config.yaml
hidden_size: 576
num_attention_heads: 7
head_dim: 64
intermediate_size: 768
norm: "rmsnorm"
norm_eps: 1e-06
rope_theta: 10000.0
init_std_up: 0.0245
optimizer: "muon"
lr_mult_down: 2.0
beta1: 0.93
train_tokens: 903400000
max_steps: 13785
dataset: "wikipedia_en"
Each number is 128 + 24 x the weight over its row's rms, rounded and kept within 0 to 255. Layers, rows and columns count from 0. The size above them is the row's rms in percent of the matrix's.

# layer 3 MLP down (transposed), 768x576, rms 0.22, rows 517-540, columns 96-191
size [ 99 101 106  98  99 101 105  98  98 106 100  96 100  97 103 102  96 108  98  98 106  99 101 102]
[[118 106 106 134 144 104 117 107 145 106 125 109 119 132 118 127 114  91 137 146 136 129 135 156  93 136 135 144 105 123  99 160 130 187 118 156 142 123 171 141 163 169 123 136 102 147 116 112  67 113 188 139 141 122 118 142 172  97 132 118 144 130 157 149 147 137 110  80  57 136 131 162  86 128 155 124  83 158 130 140 138 110 119 134 137 118 152 103 123 105 179  69 134 125 109 138]
 [134 110 143 114 123 105  87 164 156 153 170 112 100 120 106  95 138 123 142 163 150 152 115 147 159  99 134 140 156 159 120 116 168 136 109  99 134 104 133 152 136 141 110 180 132 166 154 134  94 134 124 103  93 145 141 101 123 118 131 118 136  70 127 149 184 154 147 138 103  72 138 119 119  92 148 105 130 150 114 140  85 109 152 125 121 115 180 130 153 165 153 146 141 155 130 171]
 [144  95 156 156 137 115 123  94 111 126 127 134 118 146 143 138 171 129 115 128 141 156 120 178 122 139 135 154 149  92 147 130 123 126  94 132 133 148 142  99 125 144 135 122 115 167 102 100  93 151 105 118 100 142 121  87 129 143 118 153 103 120 136 128 144 130 166  87  89  89 119 146 147 140 145 127 163 118  78 123 102  66 143 117 128 150 124 156 123 145 110 132 127 119 119 115]
 [124 115 132 142 142 136 125 162  77 186  58 120 142 111 124 142 133 140  96 144 149 120 103 130 145  75 116 113  98 148 147 128 115  81 145 162 118 177 102 139 137 137 144 131 109 109 140 108 141 125 121 141 143 156 110 161 129 170  86  95  90 126 113 125 121 158  79 172 114 117 136  96  69 123 160  97 143 115 116 110 130 135 170 105 135  99 125 141 113 122 113 153 127 123 106 148]
 [118 164 146 100 131  82 117 136 131 140 138 107 133  96  98  92 112 123 103 144 131 168 104 102 155 115 154 153 131 103 131 135 152 122 158 104 114 168 128 116 157 148  93 106 103 130 136 135 145 132 164 121 136 115 138 173 152 156 143 107 116 110 164 138 141 146 132 173 149 147 141 120 103 121 120  96 137 132 149 110 114 125 104 158  81 120 139 198 135 127 149 136  75 144 111  94]
 [104 166 101 113 110 120 160 150 125 148 165 124 147 121  86 156 141 128 115 125 135 107 105  98 171 115 150 132 136 125  99  94 144 140 105 104 156 116 114 134 113 152 185 161 119 130 159 135 161 130 171 111 130 126 106 142 163  93 137 146 136  77 122 148 121 138 116 153 166 127 130 159 153 123 111 139 137 109  79 142 128 136 150  98  84 158 147 111 163 106 129 156 182  99 110 118]
 [157 136  79 131 127 120 124  93 114 141  64 121 129 100 110 105 106 103 146 112 124 125 130  96 112 159 100 151 130 145 126 118  86 128 158 120  94 148 114 120 143 108 157 124 140 158 124 137 135 127 102 127 119  91 188 129 145 147 144 113 141 146 118 147 132 143 138 148 101 106 143 153 112 131 100 125 141 131 133 110 118 163 133 118 133 119 176 104 115 127 143  75 115  92 139  81]
 [ 58 126  92 195  99 129 128 126 140 111 126 105  56 112 162 141 158 100 116 135 118 139 147  96 112 125 101  99 154 126 105 100 110 122 125 124 163  91 157 126  80 131 157 159 151 140 110 102 100 112 150 130  98 139  77 138 127 141 114 106 132 114 126 100 100 114 116 169 155 130 131 115 149 132 101 105 128 121 102 123 124 146 134 131 147 130 105 117 129 165 147 155 116 105  84 134]
 [119 174  60 124 150 104 142  92 157  99 118  81 113 106 111 122 133 132  89 103 151 132 130 121 141  99 123 149 178 143 167 163  88 152 116 104 135  97 139 131 118 133 129 138 143 101 144 130 137 146 110 116 107 155 160 113 168 136  86 110 150  94 136 130 109 114 162 133 106 178 103 134 152 126 116 132  75 111 131 153 134 146 134 115 126 131 131 119 163 157 112 112 110 184 127 100]
 [147 141  91 144 126 138 159 166 128 139 132 140 146 129  98 129 110 133 118 138  90 130 160 133 121 125 125 116  78  98 124 102 145 131 133 119 131 115  84 115 164 145 103 146 138 110 141 181 141 136 166 120  97 157 166 107  81 165 158  90  89 157 122 197 129 150 111 165 148 144 122  96 150 145 117 121 148 161 130 149 125 127  89  93 172 128 118 116 110 129 145 117 144  87 155 142]
 [126 116 102 121 129 123 130 128 136 137 132 127 182 118 113 131 107 155 123 192 156 155 154 110 145 142 113 151 155 181 103 117 153 134 123 170 151 141 169 176  96 126 121 109 130 111 150 137 111 131 109  92 112 149  81  64 113 129 145 135 105 106 147 133  97  77 105 122 114 148 150 122  88 109 139 106 136 115 184 162 125 147 117 126 145 106 107 119 119 149 151 108 101 121 165 185]
 [121  80 122  94  89 130 121  94 169 103 112 137 129 124 131  91 110 126 143 102 149 124 167  93 137 114 134 125 151 135 164 154 100 120 131 134 122 121 106 188 127 134 128 130 134 160 108  70 118  99 127 104 112 117 135  82 131 176 122 143 121 100 125  94 138 107 118 140 151 139 187 130 108 155 112 138 119 121 150 152 124 142  73 113 158 113  92 113 129 137 144 162 144 170 121 126]
 [130  68  90 130 122 130  67  97 110  91  98 109 102 136 161 126 137  96 174 130 140 126 101 110 157  98 107 118 162 124 147 153 136 150 125 197 108 125 108 175 164 155 103 119 117 134 125 136 132 129 131  93 131 137 113 125 132 130 102 128 129  96 160 159 136 134 109 185 159 159 137 168 150 152 156  90 160 118 141 115 100  90  86 129 127 129 137 117 126 117 146 141 120  91 150 155]
 [162  97 157 127  99  85 154 134 108 172  55  95 118 114 135 112 142  95 126 136 114 102 104 138 155 129 154 137 146 121  85  87 109 173 113 150 120  84 133 125 128 125 147 132 129 118 129 160 174 155 124 134 165 175  84 128 136 152  95 119 172 131 158 171 135  96 129 162 102 109 128 135 110 121 122 118 143 118 139 135 119 112 125 133 101 133  75 115 107 150 134 124 112 131 129 138]
 [120  87 146 156 157 120 136 128 170 125 121 141 149 113 138 120 152 115 110 138 138 112 126 161 150 105 163 112 101 147 101 144  95 132 124 108 119 154 156 144 124 151 121 132  79 122 121 149 131 110 160  71 102 102 157 112 104 105 173 103 128 121 116 141  96 168  93 132 147 147 156 105 148 159 100 134 109 127 138  90 134  78 176 158 127 115 159 114 155 127 121 120 151 122 125 120]
 [135 142 134 106 114 110 161 150 144 113 129  96 140 132 166 108 118 127 125 139 144 137 108  85 143 147 150 108 108 153 129 101 152 139 115 108 116 102 142 110 127 133 118 103 156 106 113 139 135 146 147 134 134 126 126 119 161 107 167 126  80 152 111 146  98 123 132 147 163 151 118 138 130 117 131 142 120 110 168 116 128 108 175 141 181 160 111 105 135 130  85 135 198 113 121  82]
 [127 155 168  95 103  79 122 107 102 139 116 122 120 110 135 140  94 130 146 141 115 108 129  98 156 101  85 107 154 129 103 145 154 137 112 138 102 151 163 115  87 165 145  99 102 160 127 113  78 123 146 104  83  99 106 149 165 122  89  97  84 158 117 142  90 130 165 112 117 107 128 118 124 109  89 141 137 147 169 122 114 163 131 193 103 132 115  96 111 121 103 130 151 102 141 132]
 [122 127  97 130  80 125 163 183 122 142 130 139  82 156 113 105 102 168 139 164 103 130 107 130 110  99 126 126 119 132 148 130 113 134 134 158 119 119 163 129 124  98 194 161 141 138 150 139 133 145 105 126  97 122 116 143 118 115 116 139 143 115 128 151 102 167 111 147 156 106 141 140 168 122 157 145 123 183 112 150 135 130 139 132 126 124 125 113 161 118 125 125 137 165 145  76]
 [137 125 128 152 153 114  81  87 114 105  99 110 112  98 143 142 151 115 194 116 136 144 152  70 101 129 117 124  96 121 107 147  75 125 126 109 110 142 131  76 125 150 125 141 132 193 124 139 166 151 160 143 125 147  96 117 163 137 124 118 130 158 116 167 133 148 105 143 124 135  93 163 111 160 156 126 149 155 120 140 123 121 137  95 148  86 138 133 111 128 122 149 119 139 130 111]
 [126 125 152 131 166 127 102 137  96 166 136  94 120 156 148  95 115 140 117 128  83 153 142  67 117 114 157 126 139 141 131 116  64 123 134 155 132 100 137 197 106  79 150 133  97 127 130 115 126 133 134 111 138 122  95 102 106 126 105 122 145 114  77  85 123 110 125 166 133 151 132 115 124 154 141 120 153  94 110 119 173 114  99  92 118 131 142 142 128 114 179 134 182 113 117 144]
 [163 182 116 117 159 106 100 143 127 147 109 107 127 140  62 138 125 122 127 144 148 117 109 107 144 114 109 150  84 142 146 126 186 141 123 144 128 158 153 112 110 170 135 136 113 100 113 139 149 142 108 146 142 172 148 171 155 143 105 139 133 132  78 131 108  72 151 134 169 172 122 140  81 122 125 125  91 137 153 134 128  96  85 124 106 102  89 133 141 114 102 150 134  82 142 140]
 [111 117 126 105 163  98 105 158 153 142 165 141 133 133 101 177 145 117 122 110 142 101 124 122 148 147 116 130  87 123  88 144  99 136 139 107 100 100 130 108 132 157 120 164 104 110 153 115 124 148 139 145 132 130  89  98 100 102 166 105  91 130 132 178 163 151 131 154 117 118 126 105 143 132 132 202  98 111 123 101 148 143 125 124  84 142 135 150 154 107 149 154 122 176 126 139]
 [136 123 161 147 154 135  96  67  78  87 106 158 139  90 140 119 129 104 152 121 123 112 128 103 144  85 136 163 141 111 117 129 127 115 128 115 110 123 135 137 146 143 126 110 108 152 144  98 147 110 135 135 137 132 113 139  74 119 102 161 135 111 118 165 125 156 129 150 133 105 115 124  88 149  98  87 138 132 134 167 124 134 141 124 146 163 138 163  77 123 129 123  86 121 167 161]
 [104 111 132 125 145 177 103 124 121 128 118 140 106 127 131  73 122 127 125 157 127 132 143 126 127 162 102 132 107 111 111  96 139 127 138 122 115 139 149 137 132 130 136 109  95 109  66 142 160 133 111  85 116 132 122 108 135 109 136 125 120 164 129 140  78 109 147 146 139  80 133 119 114 119 114  85  94 125 130 120 147 123 131 111  99 125  97 120 107 121 117 103 118 131 136  70]]
# layer 3 MLP gate, 768x576, rms 0.128, rows 518-541, columns 96-191
size [101 106  97 101 107 102 101 102 103 100  97 100  99 106  99 100  96  96 102 107  99  97  97 102]
[[155 120 112 145 141 152 152 100 129 138  97 127  93 121  77 119 101  96 195 140 162 140  89 163 185 122 151 157 144 106 146 148 135 190 152 121 177 159 140 149 124 130 136 112 137 130 185 103 113 115 101 104 138 127 119 144 113 138 151  88 161 107  75  88 126 149 146  96 152 103 107 116 160 138 168 192 118 135 119 134 106 122 114  97 116 111 129 143 139 135 167 140 137 139 144 150]
 [108 147 150 133 122 122 103 105 157  99 132 107 151  86 120 176 138 106 119 116 124 119 162 132 121 179 123 129 145 151 150 139 122 130 145 108 153 135 135 117 122 168 115 169 121 117 124 106 128  77 141 131 135 100  97 108  83  87 167 161 112 162 126 110  98 111 131 100 123 153 119 156 152 140 114 164 142 166 108 144 155 174 117 126 151 105 121 127 109 164 123 110 122 156 132  87]
 [182 176 171 159 122 113 127 146 120 146 125 110 151  97 137 135 129 168 123 142  96 159 137 137 122  53 143 107  91 158 118 131 157 134 122 129 109 163 118 128 130 119 181 129 146  95 142 169 123  97 106 140 146  94 145 193 137 133 114 148 103 158  92 119 102 194 115 104 146 109 158 142 195 106 157 136 117 114 186 169  92  96 123 153 142 143 122  79  92 106 153 145 137 100 157 181]
 [117 140 168  95 117 111 104 104 118 146 162 112 132 108 141 152 138 141  95 136 118 131  95 115 158 105 136 162 114  97 121 138  68 126 135 127 132 134 128  77 145 170 142 106 150 130 131 118  95 130 175 105 117 144 139 130 144 163 134 136 106 215 155 158 121 193 125 103 145 116 105 148 115 148 124 138 133 130 132  89 132  90 107 166 131 151 122 134 101 103 167 133  98 142 158 112]
 [130 118 121 134 141 123  99 125 118 127 144 123 128 119  80 121 102 121  95 148 180 103 115 121 131 141 159 167 100 101 104 131 125 111 148  98 110 109 151 110  84  89 148 156 145 104 100 154  93 153 110 125 133 134 138 107 170 120 123  77 130 118 110 146 176 133 171 149  97 149 127 137 145 132 126 140 122 100  93 182 109 115  98  97 146 103 119 127 123 130 126 126 108 123 110 127]
 [116 120 143 145 126 105 116 146 140  90 135 107 107 136 123 185 157 146 126 112 131 139 135  55  94 145 144 173  81 133 123 127  95 136 120 111 114 142 127 134  81 141 142 154 129 130 121 130 105 144 102 132 117 173  90 149 140 145  89 156 112 105 104  98 143 128 114 116 113 125 114 147 148 114 139 131 165 159 126 134 142 161 135 107  92 121 115 119  90 162 151 132 138 126  94 160]
 [128 154 134 149  89 137 136 128 123 126 135 123 107 114 137 136 158  96 123 145 103  91 139 126 125 138 168 164  97 154 121 116 132 156 157 118 164 165 159 106 120 103 131 140 161 119 128 138 135 125 117 101 159 141 131 138 142 148 149 110  99 121 166 107 115 113 129 126  96 132 135 146 121 131 138 139  87  80 117 150 140 119 139  77 127 117 102 131  60 123 142 132 110 119  96 135]
 [130  92  95 127 125 110 145 117  99  95  71 131 137 105 123 167 113 141 137 127 169 113 151 116  94  98  93 126 164 157  94 111 133  69 161 105 162 133  99 157 139 157 130 133 116 159 174 175 151 112  97  65 175 131 130 112 120 146 175 152 114 126 149 133 123  95 145 148 135 113  88 103 147 147 129 130 150 111 147 141 138  92 140  91  95 113 146 149  95 135 148 130 145 142 159 126]
 [143 126 117 100 138 143 143  74 134 105 124 177 158 171 106 115 168 143 131 107 127 119 100 156 158 138 116 164 151 143 136 112 114 130 174  90  94 132 167 156  98 143 117  97 106 112 117  84 102 108 119  91 126 145  62 122 174 131 107 143 118 108 127 117 111 139 133 176 124 130 104 124 139  93 166 104  85  88 126 158 116 127  98 121 136 169 113 160 122 145 159 107 113 143 158  97]
 [149 133  95 116  90  93 134 124 164  48 132 116 145 155 123 127  62 139 129 114 128  96 101  83 117 132 124 179 109 115 104  98 136 156 124  65 100 135 110  78 153 115 121 132 121 138 146 140 183  97 100 100 110 119 111 118 120 149 136 104 100 126 110 110  96 137 124 156 100 101 132 137 146  99 157 101 154 104 114 140  88 127 166 139 162 179  88 156 124 127 133 112 148 108 140 140]
 [122 135 113 119 131 128 160 135  93 110 122 136 132  83  86 141 122 132 129 146 134  72 175  94 130 160 143 139 116 111 109 155 132 116  78  85 120 165 131 154 127 150 141 152  98 172 128 140 112 128 110 130 149 108 111 163 162  95 120 131 126 142 107 132 148 159 100 160 128 153 164 168 108  77 122 123  84 137 147 107 106 127 101 148 112 139 127 136 129 164  99 132 127 164 117  88]
 [184 129 145 133 124 101 149 109  84 143 147 120 127 122 125 143  63 104 133  72 109 145  80 115 115 102 144 134 144 110 124 150  96  68 133 135 143 139 156  98 138  81 121 155 123  99 132 128 112 156 121  88 120 155 136 141 159  91 140 135 124 137 155 127 168 108 110 141 107 172 148 111 121 126 148 114 127  95 130 167 163 155 141 114 118 118 120 120 101  95 125 133 109 139 132 115]
 [141 138 138 146 145 109 150 121 126 107 116 143 123  83 146  94 130  92 116 159 129 132 146 111 200  76 103 159 170 137 149 133 127 149 125  71 161 119 155 112 169 161 115 133 140 153 118 117 148 130 146  99 140 149 138 121 174 124 128  88 150 140 150 147 125 112  92 146 103 121 130 107 143 127 103 144 158 143 167 143  78  85 108 144  81 140 123  97 137 142 131  99  94 136 139 147]
 [123 101 126 102  89 144 106 128 130 141  86 131 140 161  67 158  99 120  92 111  96  81  86 146 120 107 129  98 101 109 151  95 115 128 106 125 125 127 172 124 150 136 109 123  97 120 161 123 146 122 141 112 145 136 122 119 123 177 122 123 118 114 162  99 156 155 106 138 143  97 117 101 135 157  92 187  93 140 109 129 133 161 129 129 145  95 135  77 136 119 125 118 128 101  78 102]
 [130 111  84 136 123 158 109  87 129 106 150 138 169 155 108 131 130  84 109 132 124 137 106 106 103 155 152 105 117 108 202 188 171 152 129 106 127 122 127  65 163 130 115 143 139 115 113 169 143 164 150 119 130  64 115 143 129 179 107 115 172  60 123 118 149  79 175 151 133 113  74  92 126 127 102 121 125 130 125 165 104 136 121 139 158 127 102 130 129 109 136  85 130 108 117 174]
 [127 124 166 119 134  99 139 150 115 105 145 113 157 121 122 157 145 118 150 157 130 150 118 135 103 124  96 137 131 145 144 163 130 125 111 181 142 129 107 107 117 160 129 130 144 131 109 144 146 122 151 105 122 139 140 142 160 166 174 140 146 122 141 130 165 177 177 138 147  75 135 143 115 130 134 122 115 139 152 166  84 177 103 116 124 128 135 111 120 155 131 142  86 152 152 147]
 [129 120 145 114 124  60 106 133 123 115 123  90 136 162 117  80 113  98  95  84 126 131 120 111 163 137 169 129  98 115  91 125 135 121 144 122 151 161 138 100 141 109 114  99 105 101 120 146 148 170 121 138 173 113 130 131 135 162 166 121 143 129 180 176 129 113 113 129 103 150 111 152 154 141  90 152 167 150  79 156 157 105 137 140 102 150 133 119 116 135 108 142 142 109 107 120]
 [136 105 169 130 101 132 128 142 140 125 143  95 163 118 113  94 134 154 149 124 119 119 133 134  96 128 149 153 140 119 124 176  61 123 127 159 153 152 126 104 136 121 121 142 157 131 151 116 112 102 138 110  98 149 137 132 155 133 121  89 126 162 102 149 153 101 151 128 135 109 129 134 139 102 154 149 118 138 128  77 153 105  90 114 195 149 106 127 124 109  99 146 103 140 105 127]
 [128 164 107 134 134  83 133 100 120 138 124 152 135  98 130 155 110 138 149 150 130 162 106 117 117 105 150 128 157 165 146 139 164 117 130 118 118  79 126 127 122 113  99 151 168 131 159 104 119 138 126  92 185 106 168 120 144 118 149 137 119 144 122 170 136 164 119 119 131 167 141  68 149 138 119 154 169 137 136 107 111 104 147 139  98 141 148 104 154 137 101 124 124 178 126 136]
 [ 89 148 121 145 121 119 139 140 154  91  93 152 158 135 104 100 145 134 166 145 129 172  97 134 135 145 141  57 123  95 169 147 158 117 149 101 145 154  92 158 167 119 105 152 126 110 138 121  88 128 150 135 122 155 108 170 159 126 161 100 131 115 132 148 139 174 151 142 138 120 115 113 105 130 125 140 149 109 133 140 134 123 112 103  79 142  86 125 119 134 100 107 152 140  55 123]
 [113 109 136 107 113 139 125 148 128 126 161 151 128 144 101 134 123 124 142 118 112 117  77 142 123 119 147 125 137 145 121 149 122 115 136 113 119 161 159 150 108 139  69 171 121 121 134 144 147 111 110 145  69 178 117 122 137 164 153 175 121 135 103 133  61 125 115 122 130 140 126 111 109 117  95 154  99 173 123 123 129 171 126 125 116 127  98 159 115 116 147 128 123 140  70 128]
 [ 87 127 119 164 126 140 136 167 106 151  95 159 187 170 112 147 132 108 145 149 124 124 114 106 118 128 118 106 138 138 134  87 100 117 158 145 135 113 111 112 146 111 107 200 154 154 109 157  78 123 175 155 134 141 122 118 146 144 170 175 161 124 148 109 151 129 100 128 156 106 122 131 119 127  99 116 172 106 126 132 128 169 113 155 125 157 196 151 137 147 129 149 179 110 162 124]
 [113 112 136 142 127 129 163 153 115 136 150 148  96 134 152 124 114 136 107  96 165 133 116 111 156  87 153 115 107 117 139 119  83 133 100 102  86 124 158 160 132 117 124 142 156 127 171 168 122 131 145 135 137 131  96 105 132 151  99 109 112 139 104 182  52 145 129  87 116 116 121 107 199 147 143 121 145  81 119 154  95 124 126  87 137 148 109 135 107 136 109 158 122 165 160 193]
 [107 129 152 111 150 104 114 115  90 136  71 123 116 112 134 152 132 119 112 138  83  81 125  68 131 103 136 141  68 143 146 132 142 148 150 125 123 104 130 125 120 109 116 130 114 116 116 158 130 104 145 131 153 143 122 103 157 146 135 129 110 100 133 134 126 117 144 112 159 130 131 143  72 119 158 121 104 133  94 132 150 114 102 154 157 109 166 157 163 165 165 127 141  52 140 113]]
# layer 3 MLP up, 768x576, rms 0.132, rows 518-541, columns 96-191
size [102 100 102  98 106 102  98 101 106 103 102  99 102 101 100  99 105  93 104 103 102  95 102 102]
[[138 119  98 109 105 114 120 123 108 123 129 158 102  96 114 135 129 113 128  89 145 147 123 164 119 119 127 156 109 141  77 153 133 143 119 114 116 143 112 139 114  99 115 129 116 101 117 142 104  97 109 121 162 143 100 136 133 109 127  84 121 124 134 144 173 137 130 179 143 122 137 113 126 104 159 107 147 132 104 155 146 162 138  88 124  98 122 132 115 118 100 103 126 155  89  97]
 [116 136 155  99 125 125 141 134 135 128 141 119 159  96 123 153 115 101  80 171 140  86 131 127 130 128 147 150 111 148 141 121 125 135 119 113 112 126 121 175 156 135 114 139 134 143 133  56 136 131 125  99 144 127 126 142 107  86 115 140  67 150  98 115 118  96 116  99 159 125  97 166 182 104 110 116 120 135 135 134 134 118 114 142 126 138 123 126  94 135 136 163 140 112  90 123]
 [ 88 110 113 110 125 141  92 141  92 123 131  94 119 112 130 155 115 120 145 173 127 135 128 123  96 147 114 148 117 133 146 129 156 133 150 140 114 161 133  76 119 179 117 131 127 116 112 168 162  76 136  71 149 155 134 119 112 115 105 173 114 154 127 154 146 147 117 138 153 111 113 100 136 117  76 127 121  99 143 133 134 137 120 136 146 204  89 155 130 153 162 139 112 138 133 131]
 [135 132 167 114  68 159 120 128 161 113 128 160 137 153 113 104 114 114 141  87 119 114 112 125  96 142 125  87  99 144 117 132 140 142 159 112 125 129 153 131 143 139 152 123 140 120 127 123 106 118 126  92  90 155  79 102 136 115  89 141 156 195 123 104 128 142 118 126 122 144  96 110 116 141 138 104 100 145 121 121  85 135 135 143  88 172 117 138 142 107 111 139 136 130 139  86]
 [132 112 154 138 129 160 157 129 138 132 110  69 134 142 169 116 104 129 154  59 140 163 136 124  93 146 126 140 133 127 128 159 147 153 104 145 170 103 143  85  93 106 136 156  90 113 129 164 137 142 156 110 126 178 172 130 118 165 143 105 147 163  73 108 144 103 134 125 130 122 200 109 114 125  80 141 141 110 122 122 105 126 145 148 119 112 131 149 159 141 104 142 148  95 130 123]
 [ 80 141 170  94 133 145 130  87 131 126 145 136 122 158 162 116 151  86  91 133 160 124 108  96 141 135 179  84 143 136 112 158 100 128 131 175 115 152 153 168 161  92 114 114  95 117 131 114 115 157 105 141 123 155 136 121 132 118 158 109 148 125 122 147 107 106 116 145 131 120 133  77 157 160 131 137 108 143 143 110  99 127 152 139  90 174 116 125 143  73 133 128 121  89 163 112]
 [132 141 138 154 129 147 158 149 164 135 125 141 162 109 114 130 156  83 119 145 144 118  97 112 144 142 150 156  93 122 145 140 128 145 144  90 115 117 140 137 137 149  96 109 144 115 131 139  81 155 125  78 121  76 173 154 150 113 123 111 126 100 125 133 158 114 152 118 104 104 116 152 137 123 117 111 130 118  97 152 127 132 138  99 155 121 128 177  82 154 151 103 151 155 101 104]
 [125 114 110 153 167 131 128 134 107 170 112 118 139 158 128 202 130 108  90 129 144  75 131 145 159 125 103 124 122 145 145 146 100 107  96 138 109 168 124 169 176 161 147 106 104 143 161 123 138 115 121  79 139  98 124 114 127 131 148 120 118 140 130 114  65 153 108 108 153 128 122 111 128 140 122 153 118 144 117  95 137  95 110  92 116 118 128 142 126 129 155 143 114 142 133 163]
 [133 111  67 138 171 109 144 146 145 170 188 162 131 124 142  94 138 132 170 148 163 139 116 133 148 138 110 132 129 114  74 115 105 121 162 140 119  89 122 127 156  80 109 144 159 137 120 176 135 137 111 157 155 142 129 100 126  95 132 128 147 112  89 125 114 124  96 127 120 150 112 130 132 104 157 124 125 128 151 133 156 128 132  89 117 150 100 126 140 106  93 113 144 148 133 147]
 [110 112  96 119 163  79 165 104 119 135 121 150 165 128 108  91 134 124  91 118 106  93 136 168 159 108 146  99 100 137 141 136 104 171 130 121 102 152 129 133  99 109  87 134 103 143 154 121 168 166 115 139 100 121 159 125 135 123 120 108 170 123 135 115 124 125 130 140  87 171 147 131  83 106 169 121 142 104 125 123 143 128 157 109 114 119 111 144 163 140 137 151 177 180 129 165]
 [ 94 170 132 114 160 105  96 144 133 158 134 123  78 129 130 130  98 137 150 136 125 108 116 131  98 110 144  95  98 118 111 106  90 145 135 134  66 138 131 141 130 145 155 178 126 122 111 149 136 106 107 110  97 101 136 101  84 183 164 109 118 120 115 114  88 131  95 163 122 143 157  96 169 130 103 124 150 176 118 130 106 121 119 136 127 185 129 131 135 114 168 142 184 148 124 151]
 [155 155 133 135 149 148 177 113 100 119 129 130 147 127 126 149  92 163 138 105 119 114  91  99  75  96 156 125 153 157 156 126 101 139 149 158 174 117 172 129 190  91 124 130 116  95  95 126 130 122 135 103 139 157 143 134 100 146 118 114 106 113 126 126 106 112  85 144 134 132 100 128 139 155 158 131 157  93 167 130  92  98 174 136 112 124 123 106 110 127 144 101 141 167 144 106]
 [132 109  77  87 133 125 117 153 135 135 152 129 135 109 104 127 134 128 145  87 120 179 143 161 138 103 136  99 135 120  67 156 166  75  93  92 127 136 103 124 132 108 144 115 122 119 134 171 113  97 164 191 131 148 128 130 115 123 112 101 140 118 124  64 123 130 117 165  85 148 105 181 103  89 121 145 139  91 118 150 140 139 117 103 151 156 113 147 157 125 114 145  99  68 130 148]
 [175  66 145 128  96  93 174 102 113 109 131 101  96 107 144 138 118  90 162 134 119 177 129 150 117 158 138 169 107 125 123  94 120 115 110 148 164 103 169 163 104 106 122 140 115 100 168 154 148  94 142 157 119 173 150 148 159 107 111 126 135 180 106 162 119 151 101 131 138 121 143 143 136 130 155  98 161 127 154 144 169 125 125 137 124 160 126  89 137 120 130 125 103 165 138 122]
 [101 125 133 113 146  96 123 136 142 146  97 143 103 101 120  93 161 153 118 121 129 171 165 137 127 124 109 120 151 156 139  76 131 109 119 127 126 154 109 124 118 131 100 128 155 141 128 184 139 139 129 101 152 167 117 153 119  95 135 148 126 151 120 106 154 127 106 106 138 120 134 141 125 127 119  97 151 145 150  99 159 154 146 163 132 109 135 135 116 147 182 179 150 132 122 107]
 [165 145 144 198 167 108 157 130 144 117 112 139 123 119 110 130 133 132 111  89 130 150 123 157 155 155 161 172 120  83 167  93 155  94 128 130 156 143 117 165 183 103 144 114 146 126  75  97 109 142 116 126 136 145  75 144  98 100 140 116 147 176 167 171 130 126  95 101 132 150 107 101 122 133 132 190 158 116 143  95 149  83 129 116  84 125 113 139  80 121 114 147 147 143 113 106]
 [116 137  95 146 116 143 116 137  86 174  75  91  92 152 121  89 115 186 158 132 114 116 132 128  95 123  85 127 140 126 120  89  90 136 129 124 126 169 100 115 121 152 125 164 131 106  98 137  89 137 162  88 152 129  95 104 142 111 148 120 183 136 111 101 103 105 185 153 157 138 149 122 143  98 157 132 133 129 153 144 149 126 124 104 125 108 167 164 138 143 149 151 147 148 116 123]
 [137 130 149  87 132 142 133 155 121 141 162  98 112 147 106 134 130 134 140 121 111 139 111 128 139 129 185 155 194 132 141 132  81 144 118 128 139 150 177  98 118 146 154 104 143 118 140 129 126 127 127 156 130 185 144  97 130 157 111 141 126 200 117 117 159 184 146 119 114 115  84 121 165 137 136 110 127 161 101 155 108 108  91  90 173 112 116  97 115 120 109 160 168 143 146 114]
 [103 133 137 139 151 125 154 133 164 107 126 140 116 134 159 119 128 130  89 141 151 131 119 102 155 177 119 134 133 125  82 132 133 137  82 126 118 150 138 151 158 154 166 120 144  83 113 113 120 144 147 114 118 166 162  95 181 172 104 110 119 120 119  92 189  76 153 133 136 125 160 137 146 132 163 143 123 108 111 130 124 164 161 114 169 137 124 110 108 150 149 140  88 126 145 106]
 [ 96 107 149 125  85 120 133  81  90 100  98  96 120  67  96 138 157  93 171 128 165 115 121 118 126  92 140  74 135 103 161 103 152 147 110 133 137 102 122 126 110  94 138 154 127 112 158 123 121 111 143 152 119 117  95 135 170  84 161 126 128 139 139 170 118 148 134 108 142 152 129 116 162 122 127 129 134  64 177 160 115 124 165 125 163 121 127 105 128 132 155 131 123 176  97 137]
 [129 126 146 100 121 165 101 164 147 130 131 133 145 163 141 137 127 129 117 100 136 138 147 164 163 106  37 148 105 134 125 135 157 102 137 157 124  80  84 146 110  98 104 122 137  89  85 154 100 124 108 103 142 139 121 129  82  88 133 138 169 108 153 108 152 144 135 111 160 125 165 154 118 159  79 116  72 135 133 169 102 130 176 149 108 138 163 125 133 134 162 146 118 129 173 126]
 [120 148  92 108  92  98 125 162 157 127 128  93 139 159 101 115 166 113 161 122  89  82  95  91 114 101  88 126 147 141 121 148  83 146 130 159 119 136 152 128 143 146 149 171 139 104 107 120  93 142 127 101 139 146 110 130 125  93 114 150 140 146 123 131 181 101  83 132 130  97 115  74 121 145 104 116 148  92 129 130 138 104 137 122  92 164 157 146 131 117 171 136 132 131  97 132]
 [129 117 132 125  69 112 105 128 123 123 113 139 125 174 154 124  93 133 129 112 121 112 101 142 123 162 135 129 126 146  86 148 131 129 120 157 139 158 133 130 130 140 152 128 145 121  94  92 151 156 122 112 145 120 175 154 143 127 134 133 139 126 123 149 126 161 113 139 125 117 148  76  97 101 127 104 130 176 103 104 146 129 126 105 128 164 104 138 132 123 164 161 102 141 123 135]
 [103 123 128  71 145 136 147  93 135  83  57 131 120 114 126 112 100 176 148 129 115 135 131 119 136  98 133 114 148  92 139 165 133 136 133 148 169 115 121 150 164 105 124  99 153 159 141 148 134 147 107 142 120  95 111 131  92 129  84 144  61 112 121 139 143 126 138 118 127 136 154 138  98 123 113 160 111 137 110 133 108  67 137 162 137 119 105 149 139 109 134  95 141 103  95 113]]